config.toml
n_layer = 12
d_model = 160
d_mlp = 640
positions = "rope"
parallel_block = true
init_std_up = 0.0305
lr = 0.00152
beta2 = 0.98
decay_shape = "linear"
final_lr_fraction = 0.1
doc_mask = true
train_tokens = 124300000
Each number is 200 + 30 x the weight over its row's rms, rounded and kept within 0 to 999. Layers, rows and columns count from 0. The size before them is the row's rms in percent of the matrix's.

# down: layer 6 MLP down (transposed), 640x160, rms 0.0704, rows 115-136, columns 0-159
# up: layer 6 MLP up, 640x160, rms 0.075, rows 116-136, columns 0-159
down115,099,224,206,198,300,221,197,214,167,177,210,194,200,167,217,201,219,210,199,169,178,162,179,173,225,201,204,183,206,249,225,151,219,261,169,249,211,193,232,227,237,240,258,225,109,192,198,232,215,193,197,152,208,141,169,178,199,173,229,215,200,249,232,222,188,204,151,217,167,177,269,267,195,214,202,214,186,161,209,218,160,202,215,148,180,241,173,175,197,253,207,189,224,228,197,206,223,191,200,195,205,173,160,209,236,223,200,238,180,215,196,212,222,158,271,223,167,158,99,165,248,203,205,203,203,174,251,169,193,196,205,189,146,159,191,190,187,240,193,196,177,188,166,197,170,181,204,212,192,195,183,229,182,221,201,177,189,168,174,182,229
up116,091,230,199,237,202,209,172,151,170,179,217,187,233,222,230,197,203,191,217,209,165,197,175,225,221,218,233,269,207,182,195,225,147,189,177,188,190,211,215,193,215,191,191,195,159,262,207,145,206,168,201,242,166,204,215,227,176,165,170,162,193,179,251,189,168,221,197,207,172,214,205,142,257,216,200,203,211,173,151,183,210,161,179,174,159,202,231,203,212,220,185,171,177,210,161,183,175,196,229,274,222,222,197,212,193,221,182,217,218,254,145,253,225,222,123,184,246,236,226,180,269,210,192,186,170,169,220,200,199,147,269,226,195,253,152,191,160,239,211,256,171,180,179,169,171,220,241,222,230,220,186,188,153,194,217,134,140,203,195,198,185
down116,093,227,233,204,208,204,216,214,193,206,193,249,198,211,186,195,187,221,179,216,258,247,172,223,195,214,157,151,185,144,171,220,242,211,237,188,196,223,179,221,181,174,162,216,215,122,196,244,180,197,218,229,236,222,235,238,203,214,148,181,200,182,223,211,178,164,140,218,200,190,281,215,108,168,197,187,207,238,215,225,219,237,249,208,188,155,188,244,242,247,178,259,197,198,146,190,186,216,202,168,177,197,177,201,204,122,180,207,195,209,205,216,184,189,208,210,178,189,192,231,199,173,259,166,175,204,244,201,184,232,162,231,228,200,222,187,170,210,189,205,176,214,172,234,201,125,190,204,175,139,201,202,185,198,151,247,205,190,275,187,242
up117,092,181,181,200,168,168,176,181,182,154,195,196,239,129,244,213,186,194,152,187,240,212,176,248,250,182,170,221,158,210,189,235,168,179,161,186,205,183,197,239,188,219,243,196,202,194,244,187,222,169,207,245,112,199,210,186,216,197,126,191,263,231,199,197,225,210,203,179,200,234,203,204,206,200,227,202,230,198,170,230,217,198,196,221,181,191,201,228,254,220,166,232,157,196,219,141,174,138,205,202,228,227,165,272,203,243,165,199,320,225,221,174,182,214,197,158,225,164,191,217,210,198,158,248,204,219,157,201,188,204,223,183,196,184,210,205,164,197,165,139,167,213,198,203,241,209,236,228,196,217,197,241,174,235,240,179,211,193,182,185,233
down117,099,171,244,207,210,224,193,154,187,216,210,147,234,203,195,223,200,141,227,235,159,166,242,201,160,202,185,242,198,190,192,192,235,232,186,181,215,229,204,167,267,186,185,197,208,183,196,208,195,238,173,211,218,198,230,190,252,212,223,168,191,170,217,223,197,145,188,182,203,203,229,203,221,176,248,209,138,209,161,219,180,212,206,159,245,246,246,190,150,235,216,151,302,202,185,216,211,246,215,205,240,167,225,103,167,181,232,182,154,221,183,193,174,182,229,214,208,222,189,190,190,203,233,176,221,148,193,197,216,205,237,235,147,167,179,226,223,168,237,202,161,181,210,214,147,189,225,186,213,161,217,131,177,176,203,246,211,218,225,233,149
up118,100,159,200,235,193,190,223,202,241,176,289,179,201,182,216,291,178,234,221,203,130,153,207,175,186,216,162,244,153,189,167,188,203,198,207,188,225,159,181,205,212,233,242,209,187,215,209,189,239,177,182,199,187,222,211,219,202,210,151,164,199,286,185,187,182,235,215,191,233,174,239,225,168,201,154,195,212,239,165,198,240,233,211,180,179,273,182,166,188,142,193,192,216,226,188,182,135,245,199,182,234,188,190,201,167,236,196,228,193,224,185,204,188,200,222,201,192,206,208,190,210,198,164,250,180,177,195,168,213,226,248,211,145,209,177,205,241,129,189,205,254,171,123,200,205,250,181,209,201,146,168,179,185,206,211,164,159,216,183,231,222
down118,095,234,207,202,187,180,210,227,197,187,93,209,205,222,178,151,176,163,177,186,223,237,182,212,183,191,236,173,208,208,219,213,199,194,236,248,233,194,223,169,217,169,223,174,203,186,192,214,165,192,202,223,159,168,225,186,199,164,217,193,205,172,248,163,210,172,198,239,149,244,169,178,224,167,252,198,173,197,197,225,185,187,197,229,190,149,241,240,216,250,186,172,199,182,197,188,254,210,175,197,182,224,173,229,171,190,217,225,197,209,229,175,235,194,161,207,182,151,176,190,211,208,189,174,244,182,232,234,204,209,161,171,249,206,252,253,167,256,204,229,149,242,310,175,178,177,221,242,198,255,214,222,213,182,167,194,216,186,207,111,160
up119,111,193,274,201,201,159,138,209,218,201,197,234,181,212,99,194,185,216,240,189,137,214,196,256,212,168,218,215,140,223,195,263,174,202,247,224,204,174,168,201,177,145,189,199,227,238,168,159,195,221,175,227,209,226,174,117,206,178,191,230,197,180,190,187,176,228,187,199,220,184,172,155,174,198,203,219,259,177,200,209,226,211,162,259,221,176,183,251,201,231,196,175,200,157,172,204,227,197,196,223,253,218,219,192,203,208,240,218,204,162,203,198,210,219,164,204,179,203,281,170,233,203,226,202,224,137,200,206,251,151,198,232,282,213,214,199,168,195,192,243,181,191,213,151,195,182,217,206,160,205,182,213,178,166,158,186,201,232,214,216,199
down119,110,235,270,182,251,141,223,170,206,179,230,191,220,177,195,183,164,211,152,205,222,131,167,191,184,246,208,163,210,207,211,165,210,219,169,173,224,279,225,224,229,226,220,163,205,237,242,210,229,194,217,179,231,127,192,218,259,181,223,200,190,202,222,188,211,232,180,166,184,177,190,247,220,229,222,188,199,207,226,187,187,169,247,193,236,244,221,165,156,224,193,195,142,276,202,255,209,159,217,202,228,216,154,210,178,179,234,228,152,220,141,187,178,218,212,234,200,180,197,163,169,202,173,127,204,171,158,221,163,187,175,183,153,203,231,249,231,194,193,161,183,214,186,153,164,223,217,176,239,202,187,190,174,209,228,237,202,184,185,192,197
up120,097,174,202,264,158,140,176,182,196,195,187,201,163,191,170,218,159,244,254,200,167,225,155,216,204,264,241,201,182,193,218,196,243,271,160,162,220,201,184,178,240,205,160,184,200,191,215,213,174,133,270,154,158,213,213,239,226,134,212,210,207,172,232,183,160,206,199,221,213,222,128,163,219,209,157,252,172,231,256,213,162,234,142,179,186,223,260,228,210,195,217,182,206,175,191,207,191,159,177,161,191,224,221,218,225,250,198,179,173,238,246,192,231,225,169,230,226,211,227,186,223,146,210,233,254,195,176,226,194,167,163,195,164,202,223,186,219,205,180,186,190,208,200,199,210,231,220,178,177,162,183,193,184,254,230,224,185,190,213,209,179
down120,097,191,154,209,202,207,182,194,206,212,225,173,221,130,200,165,230,244,166,161,227,193,215,219,197,197,212,193,212,258,227,173,197,207,238,209,179,219,200,213,190,185,232,198,218,211,155,150,208,208,157,214,215,205,229,169,212,217,237,185,174,186,166,222,210,202,155,190,229,164,244,208,206,195,200,193,224,181,196,209,217,152,187,225,169,161,270,224,175,195,132,205,129,181,253,189,159,204,207,212,250,174,204,287,195,220,238,216,242,163,161,219,199,130,240,220,197,194,158,181,192,213,202,178,162,225,272,190,212,171,254,164,245,189,152,233,200,218,174,218,238,180,226,170,202,203,140,125,200,254,241,199,185,192,204,236,233,223,168,187,184
up121,100,149,273,216,201,190,202,207,192,221,233,203,204,200,165,185,131,174,232,214,194,223,171,279,214,201,213,203,229,178,240,158,192,211,231,198,199,221,202,206,210,176,214,188,164,159,184,226,149,197,188,278,229,198,252,206,174,198,245,163,206,185,227,218,187,251,146,170,186,209,192,203,233,224,193,206,183,173,183,214,223,161,170,198,216,184,222,244,178,200,145,194,188,197,185,210,192,130,145,202,195,230,183,277,210,196,199,255,193,158,217,191,150,229,244,240,161,167,247,196,207,200,232,216,250,156,197,255,241,178,215,182,199,146,206,183,197,226,201,203,117,245,181,170,221,206,201,238,213,169,152,193,165,203,173,208,194,171,150,199,186
down121,100,174,246,226,288,191,222,174,212,168,167,209,160,192,223,222,222,170,189,219,196,141,239,169,175,257,166,196,146,230,175,205,165,183,187,199,206,186,174,243,172,246,182,158,220,195,213,157,230,203,229,206,145,173,181,211,205,209,193,188,236,188,185,201,234,164,235,198,209,186,156,214,205,222,230,213,198,237,187,154,227,230,179,197,168,201,196,194,236,183,222,161,210,241,155,227,197,263,215,202,201,204,151,247,182,223,196,200,128,214,212,126,201,193,141,199,248,220,177,149,217,251,202,159,235,216,178,181,237,222,203,239,206,181,199,246,170,204,186,167,295,195,183,172,250,177,204,192,210,213,221,212,169,197,146,186,211,178,251,203,192
up122,093,205,196,242,195,197,217,189,235,183,187,227,193,145,161,196,158,198,177,226,201,152,186,140,224,230,168,208,174,194,226,172,195,203,193,221,151,210,184,236,183,211,215,150,114,146,248,211,196,196,250,231,196,241,105,184,224,169,230,237,201,214,238,221,207,284,195,222,229,158,168,146,177,167,140,229,222,201,188,194,184,267,183,203,265,218,164,192,220,220,242,227,192,176,137,214,206,213,198,212,222,219,228,208,207,196,215,193,215,194,206,160,220,217,196,142,174,147,243,217,193,212,198,195,220,220,176,239,174,154,212,172,226,157,169,207,224,249,186,239,191,202,183,225,213,222,214,201,204,180,199,211,141,204,168,210,177,153,211,181,233
down122,095,239,181,161,170,167,196,166,197,203,225,186,245,232,226,174,191,169,195,179,195,264,247,279,178,200,203,217,232,202,140,219,176,239,213,210,226,176,179,205,218,179,192,221,225,193,177,214,178,199,183,221,174,184,262,159,215,233,190,223,208,137,194,153,199,197,174,145,202,257,262,287,221,230,215,197,166,195,220,215,209,157,220,160,157,211,239,227,189,218,202,195,201,161,219,163,149,155,209,185,192,228,174,167,201,192,203,174,239,173,187,210,202,185,233,247,191,292,192,168,191,175,247,209,197,205,212,194,207,235,177,158,199,215,161,178,227,192,201,104,206,196,193,180,204,174,200,143,195,214,197,208,240,192,241,263,204,218,219,180,208
up123,105,175,154,214,180,202,167,202,207,232,227,202,214,204,232,243,185,148,256,209,162,221,223,139,204,222,217,194,217,226,158,223,195,190,161,107,226,203,208,208,219,223,196,181,195,224,230,208,179,150,201,154,157,193,266,181,174,131,170,199,220,233,191,181,203,193,201,211,229,222,269,172,209,191,199,208,204,155,229,187,183,203,179,184,165,214,174,238,219,220,179,186,174,162,177,196,188,198,160,218,221,203,207,240,171,232,209,182,214,191,248,222,187,240,164,179,219,206,214,223,282,230,205,179,158,197,177,210,237,185,232,234,216,189,164,198,176,296,205,241,216,171,146,228,135,181,172,202,228,131,211,228,213,255,181,158,195,213,209,166,170
down123,110,232,174,169,136,173,224,215,200,200,199,214,191,215,185,175,196,237,172,164,189,228,176,195,197,230,209,238,149,190,232,176,179,190,238,191,194,206,231,205,150,135,171,201,226,165,170,237,293,166,219,195,172,174,174,224,245,198,163,204,250,142,199,191,149,186,236,224,199,236,222,163,199,157,211,191,204,196,205,183,217,238,203,211,189,217,224,199,217,180,263,184,237,186,204,206,185,208,280,144,179,222,167,203,194,173,241,161,200,254,186,195,167,124,150,178,193,201,197,186,218,234,232,168,235,189,206,195,226,228,259,234,171,187,216,162,191,176,197,244,208,248,232,144,213,147,251,242,201,223,189,247,163,190,238,198,191,202,183,205,210
up124,108,161,271,251,184,189,225,117,177,185,187,211,178,240,183,190,164,161,202,266,235,161,207,237,200,247,253,198,162,145,160,181,179,205,224,212,132,152,203,253,207,190,150,182,169,205,230,157,243,201,226,223,188,198,163,116,202,207,168,160,210,216,185,164,184,206,245,203,215,203,191,198,188,202,239,135,188,209,221,193,199,204,165,247,137,199,243,203,217,181,241,213,173,209,191,217,171,202,255,155,224,222,194,209,190,171,220,183,185,197,224,199,198,192,206,223,198,163,251,192,220,134,160,202,208,217,227,238,210,197,207,220,240,215,208,191,236,182,221,236,242,244,188,139,232,209,193,171,169,200,229,206,195,225,167,213,235,216,226,182,192
down124,111,237,151,152,197,222,152,201,157,196,248,193,195,196,234,203,123,197,227,200,171,231,223,234,206,203,189,142,277,217,176,196,294,259,231,182,206,228,246,170,141,180,174,238,213,142,189,227,139,224,189,201,209,196,244,192,146,216,236,218,183,202,220,219,213,207,184,205,234,171,223,188,195,211,146,200,215,184,211,198,204,211,239,203,200,204,177,240,185,194,175,163,195,181,186,171,267,167,164,177,203,179,219,224,218,191,222,224,200,166,183,229,272,192,169,254,183,198,202,241,207,210,191,255,212,203,189,169,242,147,186,205,156,244,192,202,224,178,175,183,228,142,171,173,197,184,225,225,253,187,160,227,190,217,219,167,194,191,179,227,193
up125,101,218,171,200,176,202,192,224,203,205,176,255,214,210,159,152,244,241,198,193,231,240,206,175,153,244,204,184,114,214,257,171,187,182,210,194,169,250,183,145,143,214,245,177,233,206,259,135,178,189,201,195,240,221,190,151,200,188,248,193,171,207,218,187,226,197,220,229,229,269,172,236,189,206,187,230,229,191,205,178,182,198,158,230,224,188,166,190,215,261,194,216,161,154,205,194,225,232,253,209,180,241,215,194,179,154,194,181,241,196,198,212,223,188,166,191,187,171,226,157,213,137,194,197,216,159,175,224,207,197,205,192,266,150,200,224,158,227,221,233,155,188,157,197,198,201,238,191,167,201,217,235,173,185,185,179,186,228,259,184,256
down125,096,114,231,217,170,142,208,227,190,156,201,184,222,244,207,206,230,223,214,233,161,185,186,168,156,198,157,220,173,212,223,238,279,246,239,236,235,168,176,189,203,153,209,151,201,176,181,230,187,209,207,168,182,181,235,217,222,207,170,184,217,249,221,176,210,199,222,149,226,195,224,273,221,207,243,204,181,206,175,183,213,163,204,246,161,137,209,187,222,209,177,223,122,212,224,210,210,186,184,206,174,194,265,220,188,216,186,205,130,235,183,180,220,191,165,227,187,179,199,172,229,218,196,200,171,218,168,217,205,234,160,258,199,158,189,150,206,208,199,212,225,193,163,209,173,216,141,244,209,160,133,194,220,229,247,193,221,231,205,203,204
up126,102,208,170,159,199,220,176,128,180,147,212,167,176,194,163,200,158,208,164,225,226,175,250,257,211,165,232,179,227,175,217,240,214,230,216,190,188,197,195,266,217,217,234,194,237,247,217,214,152,202,251,186,219,174,232,222,237,213,186,196,266,217,209,229,187,189,187,216,234,222,204,232,221,206,200,166,251,191,285,182,291,196,161,188,180,194,199,220,221,234,150,193,171,121,186,191,133,224,164,202,217,228,207,191,204,224,189,214,179,226,231,208,224,177,180,174,216,191,193,158,233,235,163,149,222,168,230,179,214,205,221,210,187,183,177,229,182,214,194,225,199,190,202,159,210,240,236,186,152,207,240,219,183,131,208,193,215,199,187,132,178
down126,098,161,227,227,195,159,233,217,238,231,230,212,225,166,189,179,194,228,234,229,139,208,214,145,192,257,176,271,211,218,172,172,244,209,199,190,215,188,184,163,190,207,210,187,168,193,207,187,237,229,191,244,207,213,187,229,215,205,189,215,119,214,182,161,166,179,250,161,211,200,227,215,221,189,190,252,157,203,143,163,167,181,229,212,229,190,170,177,147,148,190,189,238,219,216,212,225,186,179,202,157,183,197,138,197,161,252,216,176,136,143,227,207,245,185,225,168,209,208,247,174,176,240,243,227,207,142,195,217,204,221,213,179,204,177,190,227,171,184,225,194,217,193,189,201,210,152,196,208,227,155,192,282,251,196,189,202,184,146,233,246
up127,096,200,166,228,191,211,179,207,204,219,220,228,222,210,205,207,193,214,266,207,173,238,224,185,151,215,173,170,211,155,204,199,185,236,166,232,217,144,222,202,299,200,159,192,211,209,173,205,213,181,196,233,200,176,231,154,170,114,191,204,176,185,207,182,235,215,146,215,202,206,242,236,136,234,232,216,236,251,227,192,185,187,145,207,184,208,186,269,206,187,222,208,208,163,208,197,192,158,199,214,232,229,191,203,198,221,245,164,169,253,213,189,147,182,191,201,154,221,208,224,178,102,175,176,197,169,222,215,201,249,154,232,225,163,239,184,169,201,189,200,194,228,178,209,152,155,165,198,157,175,193,203,227,230,261,219,223,218,188,236,230
down127,095,184,221,151,226,243,230,173,159,198,200,192,184,200,206,214,196,232,162,158,206,159,214,165,233,201,230,194,198,233,215,240,172,216,237,178,174,233,154,199,111,192,180,143,177,185,222,134,170,215,194,182,220,233,187,249,234,269,171,220,222,252,195,195,189,175,236,195,219,225,164,193,224,193,169,211,204,182,205,219,195,254,193,164,172,207,180,142,196,249,200,172,197,165,169,164,200,193,236,189,185,198,207,197,205,174,163,224,246,133,237,158,196,215,192,196,221,241,231,151,232,247,176,204,212,216,193,219,218,165,267,178,182,239,167,211,256,232,205,192,227,140,190,221,219,245,245,196,246,167,265,177,158,189,180,206,195,184,228,176,183
up128,104,202,164,197,153,190,160,248,139,198,264,216,195,207,197,212,157,210,204,225,167,192,154,160,196,192,200,232,146,149,190,213,161,246,231,191,180,219,205,218,183,212,184,169,164,202,229,169,193,178,234,160,215,170,243,190,187,193,153,247,202,191,161,217,190,234,233,171,248,223,214,203,282,188,254,218,219,180,198,243,273,202,156,291,190,230,235,251,206,205,202,181,166,222,206,168,200,225,190,175,190,196,222,203,185,208,234,235,169,188,227,240,148,208,136,234,188,177,191,220,226,184,176,172,193,163,182,157,183,210,222,171,215,140,231,203,182,209,206,231,239,135,147,201,207,191,193,212,240,234,214,229,219,214,158,174,200,231,208,186,195
down128,107,230,190,217,189,200,225,165,224,208,186,122,175,235,180,199,196,200,176,187,245,212,254,202,204,214,218,151,197,224,268,206,222,214,148,186,193,131,191,191,232,178,193,184,198,223,112,234,219,183,188,297,197,230,203,246,237,200,241,171,246,207,214,217,217,183,192,220,170,231,174,92,191,183,172,200,229,206,181,194,191,169,220,200,201,268,216,187,172,254,202,204,269,215,175,245,187,210,170,221,192,218,148,197,155,191,201,201,181,178,157,147,202,178,207,201,192,208,179,187,131,209,198,261,197,172,199,179,205,183,210,182,215,181,174,207,214,209,239,212,220,218,263,190,194,185,200,221,203,168,160,184,202,174,221,232,167,198,178,240,237
up129,099,200,158,234,167,211,198,139,158,189,203,197,121,263,129,258,185,238,215,233,176,190,146,188,174,165,188,223,211,179,176,208,219,212,199,209,209,253,205,213,206,204,183,170,147,152,212,254,196,169,260,178,129,170,191,184,212,164,196,236,252,210,170,223,231,213,183,206,169,215,179,176,200,259,242,232,217,258,231,189,254,174,192,183,230,225,172,219,187,179,230,169,203,228,234,184,218,200,120,235,212,206,205,219,219,224,198,170,194,210,242,153,228,217,191,197,233,194,234,170,193,179,178,221,186,173,156,204,184,203,229,219,190,208,171,206,214,225,218,171,231,216,202,188,194,224,198,220,182,202,228,200,228,153,226,143,222,199,222,108,178
down129,097,205,257,206,229,118,211,235,227,181,228,214,253,147,247,148,206,182,171,194,226,210,179,226,229,223,186,166,206,181,227,246,226,244,234,129,210,165,205,166,180,267,209,148,209,208,241,151,211,190,165,230,276,204,195,217,207,193,230,143,210,159,188,212,187,203,249,173,242,207,220,166,229,213,174,188,209,184,146,206,121,190,188,206,228,171,195,179,244,214,202,192,242,188,186,214,187,173,262,137,217,208,210,193,161,237,214,208,201,201,187,196,175,197,194,218,208,161,184,191,185,217,172,158,179,240,200,211,207,178,184,153,142,215,181,204,199,196,219,189,176,206,183,153,241,216,168,194,212,220,203,169,163,236,211,267,209,217,213,251,167
up130,109,174,202,193,140,172,180,187,174,180,198,251,237,134,212,179,147,154,180,227,226,223,178,245,224,169,179,160,198,197,244,225,168,253,258,192,227,191,198,160,176,163,237,189,254,212,250,152,188,152,239,193,184,263,200,192,213,182,210,225,189,229,217,200,184,163,171,132,206,257,194,201,233,237,189,215,230,220,186,221,239,197,191,185,227,218,202,186,183,254,157,208,154,211,204,189,209,182,174,262,190,203,211,220,175,179,221,223,220,147,193,232,194,209,239,216,171,173,190,209,217,168,210,178,181,212,176,201,207,219,175,179,261,175,178,169,244,216,216,209,194,202,225,130,138,199,196,171,181,226,218,185,205,164,175,178,209,229,272,210,278
down130,110,258,227,250,230,249,222,204,218,196,184,194,133,222,141,143,182,188,174,198,187,172,203,193,184,254,175,211,224,210,175,221,194,168,218,218,194,189,226,220,184,156,234,203,164,195,182,157,230,207,198,231,192,171,239,171,155,212,145,201,195,208,266,201,207,214,224,231,187,176,184,150,166,122,214,214,224,241,227,192,163,194,228,205,173,238,166,201,225,247,203,203,189,174,205,194,228,186,236,149,211,221,147,230,196,255,185,200,157,237,183,139,218,161,207,187,208,222,240,216,143,210,203,224,186,120,140,232,231,258,198,206,167,218,206,224,222,240,202,204,172,183,214,168,179,283,186,203,209,221,216,235,178,199,232,227,215,205,168,176,184
up131,115,193,234,264,173,152,187,214,123,203,225,212,211,163,141,164,190,214,213,258,196,181,200,211,150,200,190,171,207,200,232,219,126,197,214,147,219,243,158,176,227,242,195,193,202,209,259,157,235,221,216,197,219,243,204,190,187,192,233,186,184,194,195,180,180,251,198,157,220,237,202,211,176,211,176,172,294,167,191,234,174,193,177,277,216,190,230,272,226,232,166,197,170,174,186,170,195,207,195,207,181,213,239,240,167,178,237,210,204,190,170,220,203,210,150,217,181,125,224,224,183,146,168,144,233,182,224,179,190,150,248,204,229,217,204,194,216,221,198,155,198,217,213,181,226,169,227,209,179,210,190,252,166,180,214,202,199,207,216,220,223
down131,120,200,189,198,188,198,168,132,178,217,182,223,190,136,172,226,138,138,223,154,196,239,206,205,186,196,217,238,202,147,159,254,160,230,208,190,193,197,222,207,237,163,192,204,182,184,261,195,200,229,203,162,227,222,199,182,157,174,223,153,138,235,221,216,213,177,174,201,219,243,209,165,238,152,201,244,220,186,200,156,165,240,190,248,153,177,244,205,232,198,160,231,215,196,162,225,198,225,179,221,206,227,191,221,203,204,209,212,224,185,206,260,228,207,180,199,181,160,223,210,239,198,120,217,150,225,248,185,208,194,142,216,168,173,205,237,222,213,218,239,218,203,197,218,174,232,172,221,245,168,162,255,173,219,177,219,150,177,265,222,194
up132,105,186,218,182,188,210,217,171,195,182,188,139,254,164,173,229,128,176,222,211,224,238,190,177,191,264,196,186,182,171,188,245,191,235,245,167,197,200,209,131,199,206,247,231,251,269,205,181,198,169,232,287,191,172,227,199,175,196,234,206,165,198,177,215,169,236,194,195,212,143,246,172,222,196,229,220,212,208,182,164,163,225,186,279,190,210,193,204,168,166,214,184,177,187,223,225,239,193,191,225,199,256,224,208,214,70,210,211,181,206,213,174,191,198,205,244,227,215,230,157,213,183,200,214,222,195,202,182,243,185,217,207,188,164,190,174,190,240,203,211,173,201,232,163,195,192,197,220,199,173,185,245,164,185,135,238,182,208,209,205,157
down132,108,179,155,203,236,182,138,207,243,171,182,174,149,229,269,180,221,233,187,212,209,204,204,192,175,162,202,256,216,216,233,176,210,197,177,216,249,147,193,235,200,205,231,199,196,189,228,218,202,221,182,199,204,175,188,188,232,221,168,175,210,218,206,186,215,197,198,190,190,221,131,238,219,199,227,215,267,196,194,197,213,186,215,168,182,214,227,208,167,180,194,185,255,237,233,210,108,215,218,183,173,195,208,219,145,279,218,178,195,180,187,205,225,194,198,175,200,240,141,178,175,194,270,195,220,202,205,202,216,169,153,186,143,251,179,216,241,134,101,172,199,199,173,205,211,197,178,207,182,193,255,184,258,201,280,198,198,184,200,210,206
up133,101,206,182,238,211,215,193,175,220,174,184,182,131,204,201,203,229,239,228,225,192,205,185,171,165,143,193,265,253,234,249,191,147,207,171,192,217,184,192,205,172,207,267,173,110,174,199,210,168,223,192,234,183,166,250,182,233,220,180,189,196,194,197,157,173,193,183,188,250,190,172,215,223,211,160,195,256,199,274,168,268,213,198,210,177,194,214,251,192,210,174,237,214,197,155,184,194,186,147,187,196,194,159,207,206,189,249,207,197,186,198,199,219,188,182,217,189,179,193,224,241,232,114,178,214,137,203,166,201,172,157,183,200,252,197,250,239,199,229,194,207,181,216,186,167,251,193,186,184,216,231,183,196,251,225,182,124,182,237,184,181
down133,097,167,251,161,151,181,232,213,164,238,248,227,240,160,190,219,148,184,210,189,209,215,223,214,204,246,206,170,175,173,159,248,244,170,223,156,207,174,218,182,251,197,173,208,282,215,248,189,263,178,192,182,207,229,162,174,140,190,220,211,201,210,211,208,216,154,215,213,187,242,190,193,180,168,232,201,157,206,137,221,204,210,228,221,199,195,198,192,182,179,194,156,205,201,285,189,202,218,234,222,185,214,226,143,182,232,125,164,203,193,185,200,175,205,236,171,184,231,202,159,200,178,223,234,193,250,191,214,211,201,271,184,244,159,196,192,199,176,161,208,203,224,175,195,234,135,168,231,231,210,147,181,171,166,188,228,207,195,182,206,254
up134,095,157,196,194,181,198,207,220,210,163,178,253,209,242,167,137,217,197,201,191,171,185,201,202,179,196,178,212,168,159,197,152,199,230,204,244,160,195,155,215,146,191,192,170,190,229,220,251,214,187,293,190,178,219,182,168,183,173,157,207,238,186,234,197,315,219,231,217,227,148,170,171,198,233,190,181,236,182,204,233,193,213,152,281,188,229,162,184,263,255,238,182,189,176,187,134,200,174,219,198,191,217,187,209,175,226,190,180,204,215,243,198,215,186,167,165,190,196,199,201,211,233,192,178,230,209,186,220,239,178,227,233,201,162,203,196,136,245,170,184,212,250,199,230,223,176,220,234,198,163,203,210,219,170,248,146,178,210,181,170,209
down134,092,254,220,204,223,206,209,200,176,251,267,190,212,217,236,234,183,244,166,232,248,199,173,181,228,242,176,211,225,232,173,246,204,180,176,142,181,210,166,267,215,182,232,218,214,156,168,192,186,211,187,231,185,200,267,172,237,201,203,175,229,210,183,177,157,180,170,188,177,243,223,220,208,203,216,177,180,202,213,174,197,175,226,220,229,118,155,238,184,145,174,198,196,199,186,230,185,203,172,196,185,206,167,247,188,240,177,179,190,229,200,145,149,161,185,192,203,195,160,224,167,229,199,219,204,230,190,182,194,200,218,200,291,241,179,200,196,180,230,157,189,204,206,191,207,204,172,240,200,276,149,213,157,192,124,180,272,176,191,221,187
up135,094,206,221,178,230,185,143,204,209,189,207,144,263,202,167,188,149,198,283,196,217,196,218,196,216,236,208,256,201,234,209,234,220,213,175,156,206,155,170,224,193,228,183,185,254,173,197,215,206,184,187,223,194,195,199,160,172,191,228,191,202,176,160,186,193,193,196,158,227,196,203,198,196,221,199,270,229,217,192,251,211,229,164,204,213,269,250,158,173,187,181,172,193,233,221,173,172,239,190,184,201,208,136,204,226,257,201,216,169,176,218,178,266,197,175,187,244,225,232,248,213,186,193,219,235,183,136,142,195,191,202,286,165,183,205,156,148,181,197,223,175,216,177,190,170,253,242,179,232,170,226,166,180,190,199,151,220,170,207,220,249
down135,093,162,139,229,163,222,255,177,199,180,192,229,100,227,211,237,222,205,192,191,201,189,239,214,185,148,184,170,222,209,150,170,232,161,290,229,191,217,229,207,215,216,221,244,169,239,166,267,150,207,238,208,192,222,241,206,219,199,182,186,185,248,246,182,195,167,199,195,168,172,231,173,263,180,218,175,182,190,201,156,175,177,205,204,191,194,188,225,195,190,208,227,234,187,183,182,220,183,197,240,188,220,244,130,218,195,171,237,216,225,190,248,167,198,215,227,153,220,162,229,195,209,190,191,157,197,247,187,190,211,184,134,175,166,186,241,219,189,184,249,252,206,168,209,183,176,154,228,223,202,206,174,229,231,203,246,189,199,163,165,163
up136,102,186,243,180,172,186,147,186,214,173,224,218,204,233,208,212,240,203,213,161,138,174,266,242,186,184,248,209,169,178,189,190,173,238,265,194,264,165,175,243,179,224,206,138,188,189,199,227,155,199,212,182,225,177,156,163,152,157,214,220,213,219,228,183,195,223,219,243,213,200,188,171,197,247,211,178,222,229,282,185,217,166,208,264,223,206,243,206,264,256,173,188,180,216,170,140,190,147,210,187,182,211,242,216,151,193,201,189,191,194,230,177,202,251,159,205,200,195,245,188,210,163,212,196,209,161,186,242,186,177,223,266,208,162,189,203,167,172,139,243,191,200,196,215,221,168,242,181,173,196,209,178,174,172,195,211,197,177,249,181,193
down136,104,265,209,231,236,187,250,213,217,165,205,242,224,189,181,178,222,214,213,174,220,191,191,168,179,215,138,166,201,259,205,182,225,205,177,215,168,212,249,187,213,259,183,251,176,218,208,174,221,102,267,206,176,173,180,169,168,229,217,185,175,166,167,183,199,197,179,193,189,165,183,220,206,234,204,214,209,206,179,253,205,243,162,155,220,190,156,243,199,141,205,203,282,205,182,217,241,207,215,158,229,225,172,172,198,258,221,199,163,213,165,188,208,157,142,236,200,142,148,206,182,221,241,208,207,150,180,142,219,222,182,191,180,269,192,212,213,200,208,185,215,214,205,170,218,216,216,180,186,203,231,213,222,196,163,187,239,145,218,211,204